Each number is 500 + 50 x the weight over its row's rms, rounded and kept within 0 to 999. Layers, rows and columns count from 0. Numbers have three digits each. The size before them is the row's rms in percent of the matrix's.

# layer 5 MLP down, 448x2688, rms 0.025, rows 412-447, columns 672-783
116:386451493479511465479497430414516481518481437486510529446464449509502530459432410507418442459489508515538475412493396441536381498495480514392500453423458476498470460507487507516426488500480495482500519399442481498426503428496539497476385489425357508507493519471427463437502416487459479419388489368443490499456490494504499510506496528588
100:508411501550405540495437455523489501379553507509498515480452497503498484542531528550494556473492501559474372604515520467559481457494432412510493566451486515507442491506488494499459506524498513499494479452464379401529482540504550506478485497533478591497543456501516397497494578497504489412518497427532501508502503510496501497431492633554
099:587570511601610521495591491522507521421494501509508496516546472502513606540482504611469550481507484454385414620491482527483365387508511509436517519471520519514526456493430516487448494494502492508508511438528442570550429480503527499553420501486508576509532472407557440496506542502510616416471499487563492515461499508484500512541489506560
098:462513501531428502485512481577479490408448399512485515502499521492501558586454572590518597544485490449457554479509474556514439549506523462469496520546447527496537535499498477510423518462501502487501661596581532442451506591500629491534557494410544501502516478479527579555502503509545556641490490518540491501491489509492496492555487496524
087:433373490530566501515406691536520493431560503494494411463553518495510519434528514448490428498469492495612418566511549528564421565496527432470495424514505522510472527505479570509520507534498483505488469493524582514575520628497527524509479498522478576521524511465564527564497514510445491635520483519461506501386491512494513506507466570529
105:453419498479431479500534534598549514567554563500505474536577505518496478405423506549499514511514506480543451481515540494529561478507485541517509440494511504515468525501634563507480500500516499493494459454461439515340412551506427492473509502433509510491538584529563416567512475494431524374507512473437507508600499494503502499536546629424
106:447658496575560464511555426437466486457553577507494394464426448504509542543326509393473442505483501519489606614504505523464518455497472488480491451492468450512613467504537497507471518644493489500525524571514478469612442482499583506510568516482481523490490469455525557587518507499574583515443504541520500509451498503512503497332454526476
099:489515491519615567517434461568564527478406537508505506505493498481494590476549495535554445602498499493519564461497582467559423458494665488477494451414529518502437529499416551491256507553494502492493570516452460573511462529489585502491565497478538432485402611387451513540498563500482435666466501530563507495388490501509493509516527467427
096:557529495495548454506439350406438500533621435503495451447466533511497634461465475492508483543491486592522612438494422532499489490515562539499497408470496524502522574493537488490480509673492505496497391543548463546521453554498535499500447505418547479476561468551469473412512472494529503632543496400479489510486498490506510491482536558500
106:513575496519441497516573527384455501589487577498504632508523549490508586470570547502488494479509512507574530415495509453456403493503404523528496444622540541503384554508518558511476498498490497498507408548640545498487613491486451510481439518503501524483460612509520340582506550511523486568526504564584497477601507485512496508371412531383
102:593612486544523576505525452471490504445417510507509428476560577511507473446458534424471605520480499516568471513495542493552443582500457471461490442480470527486569637488585513526510503534501506493500581409419495552343479525499464498500526489464503521501603531531509472427494510495397512581466508619533499510494514502505499494577487558503
091:316641484579449486501435501565475511538547504493491445470423478505501448634482539582449389472518495517446437466502482520426441447491693569525498482444471506500446463503619468508500505497492497486504549477542479473490526554500424511524492500494544568510452442600481482485485460513548490513546506433519505512437500500501496491475460594497
096:456500509535424520488610691401470485373476511500483498478512467484500455606511525433442521519497495491379543500508463508565385600492420521608509580522531470497414368504486512497453499381490496503507425492536584549524460435511480498517538507506496516499505525512520445444515483496416439494609517351448501508507513489499497486603528496622
093:490540502480514481487554532415507522531561470478492422534508505471503379655508521535517481531509504405544431422508527577460353619518546551564520486444459510509446529503422495489716498562504513510498422502500550493534560540499444498505518506578514543502555559404580440528503495517531523539520487436531500514416494493490490517534560508597
092:543441490520491552511476608599484511519475473504488634532481458505488625449464461458464611458488508504478445495508546568567411437488470504457500554531536559501554528516528468480656511662497513492525558522546452453471563502509440500490496494397436520480612560490505455586489498509392668439492510526443499514467495497507487499432567482569
106:409559496513501498514542445408554465546471611519492424499485475493489405529518509610477426452508495485495503496499533552472445352506472609482511481475451461519616479502464529491512510455489489516499436415418439562485499503511546500494499495560521519504488503483515484362505411515448361484527506345543503505586484512500487502480524586579
089:447469501436514429498547486395488514525531447498499526477532490497504453593440493571404482447499508495370569512509513585554550675487452478501502521489499546501610518507374527478378493521508502498512555574446598501551497470497460500528459491441431456496472290622432474496506454488527536423531505451527501492531495500502511499426518578573
114:433326488492558550503445573483540516465616527490499434491568504489488706536532472509487556533485477575448591554506465481502613493502514483530506413503598523490545508490515514489489501544495488506501461416478648461410438473496398503486530495495544455510539521521561495521507501488595620537474506417400500502480505490490507502405474380467
100:449556507459383479497570354505476505571501500499503468500476472488490442626539509551560425477514510407566494433490491414499530470497492532549512565446513470501411496500504514471373478545503520511489477426481338424574489430486337521486548498541506606486574440501532567616489469493475577540520489554463499514464490492511488500527554467585
100:526599497496521491502456507565483499443550480499497537477534506517508519486578500340504431477487482564413505600514493562418476397509492508533487445405470410501529558497435459505440500596501506492490465592495500475432505479511587519521516488384542448511512391550508560468498451499538433441502473529598492484561487500516485500420491471467
115:554458494515546457517568455484471530566547550499497439492473494514510517435487532394541411536506498527679430416493458513538554428501522483500494519478480494510537405507568511500548495632508500498507621421625528507555441574511489500514504490561467557504432391549455545495494474508588425766415506464394499505559505501495501502507497443474
094:489484495484480499480516544398533535553464408491507547527541498483520474477586517552442416448479491521616517456507448539429586457494470503493489550482475473488499477487472494494354501651500508488502521577473477525621557548485448496465544506544508503501501480502493473714482490487505602417515500534597504508620496504483509517428491424578
097:474392499507390504520443500497411526387521503482499533465537483487494481622369490451445539458508517549580549498500492426603576474492392483523500535551520476494474481485577531496591502422507517500493526480524459550609477573499469511487529496445446473488549500538440466540497472479551492562566502546505508495528498505489515504546520672512
095:592530504472472547503463544516449497559469549504509381539493532508513492435519502585502476474489493416641499389521549562507552504509442489466496489530526565496449530512546503504540498490501512494492537574463573490498479515499624494519510504548540544486469521520544511446509499502507577516585491556480498511529496502491514490652479531547
099:516560503489443466490395394492513506497450493488502481481543491491494541353513517454554475525506515588544425402501491509437397635500430484443506526492418518510363424502577535500490497536492510495504569469496505457542514467512398490484488494519446485495482508580450425616497489501500419493479503553581501505473498502495498501485484483436
096:443581510492508494500466524455469483461472592494505423487467505486478487570446565471498393522502505445453498525513426559514476499489458440551497437526467484509620516504562545510483491509499499509494733443606509507608555525501510486467499479527532544519476567561535452635496533499561432435414504419532509510508490493503512482552464487544
101:492514510524468496500532526562446487575628488495497601476524457497506604432480482515444544514484492510618453522508514331539548577500495436454503488529503467499519432486521517493532508442507497491514459575520559433289481454514482484511569512467444442515479582501418480535515574508498465392500503492530503485490495506485506499479437527454
103:647503503397553565497467436329460504482465463492496464420562514504495593509472479507540575529491517509612470517499557413542579530505501423520503520500501462494534373499500463477480507419524476493501580487440437513546564512509347496480555491474505432495552495522518554512509605497412511481400496482464502487474494496491503509627557479482
092:550541493549513574500505489563487488438546479508514465518493535510497395488504443527487458429494483501368511513490476422483421610502505572473508480494527518504406462495539486505471516441489513499491503411401435489431475564505359486518636507442574520496515581508546423414503452510475545426506498507407485499496503498517487514488494494444
098:531440510452499505506603606476552511558649567514507511480557547490518415455403522444445558464496501468486460458503454649498645447503449515499495491547521474499598447500531500498335499451511499514507539669539539435487396449505629501496500499514480494499498407436453533418502487508618555472523493455482487503506496504501496498412494511468
105:435422497530456498509535532508556503441465469487498440492385518488492528652597497627522541513509508522517329500494533562620558427508505591465506538479563519509435650517580565500532488414498502504497454404468606576610411540504361489478528501504554577487458541473592468613510464504536493478472498549385505492525513493496510509522543528574
096:499511503575481581513529536631551507482444479493492509536595518488500635512519482490515659527525497394543507490497596533487617519500405571538504461482539506508573505499516553501546504556491501508507591451458523523442565471502561498493522502439507547499452635473532503469501556497546485579516499613531505506435502499491509494493508563527
097:352494495484604509501551556650506488458473494526507432515454501494490427561568438459512495448486499516611466399486477542556499453490618493534503516506530497493509541492401465491462509585489491497500608623616462522497469459483445511518540499497474454493480509418481426566489478489497594441443509437439513505466493490499476491426485465417
095:405489488509597463500538445678473505573408511497492539525474580512497532354500479461483461566505524533635412524477500564590473599505464480377499504467506535487528584500486509480480501599497498496496535526449568525512599535483447504466575503502525500501398540520584500429514549499498535614421493482396512492488510487500494503545554526436
100:394555491569497520497541588557509503555527474513503590515464492498495409543533596350581398541523489608457381511485494551441496582511492563541527544475503445500378472505484485484424485582497511511496557573596462478357537472497441524493489502494517460507593424450518407512503463502565454526570502407553500515517501495496492502479549457500
108:393511492458507437494366568525519480429520543511494512522395526493508547521517553504438586421488507436393389314507456588491614380499565479494489462467529566501496422510540503500517497479488488507490478597571517527527424479493534510510501489526433586505502443464495507472499597498584435513440500516477502506609495498502504492422486512507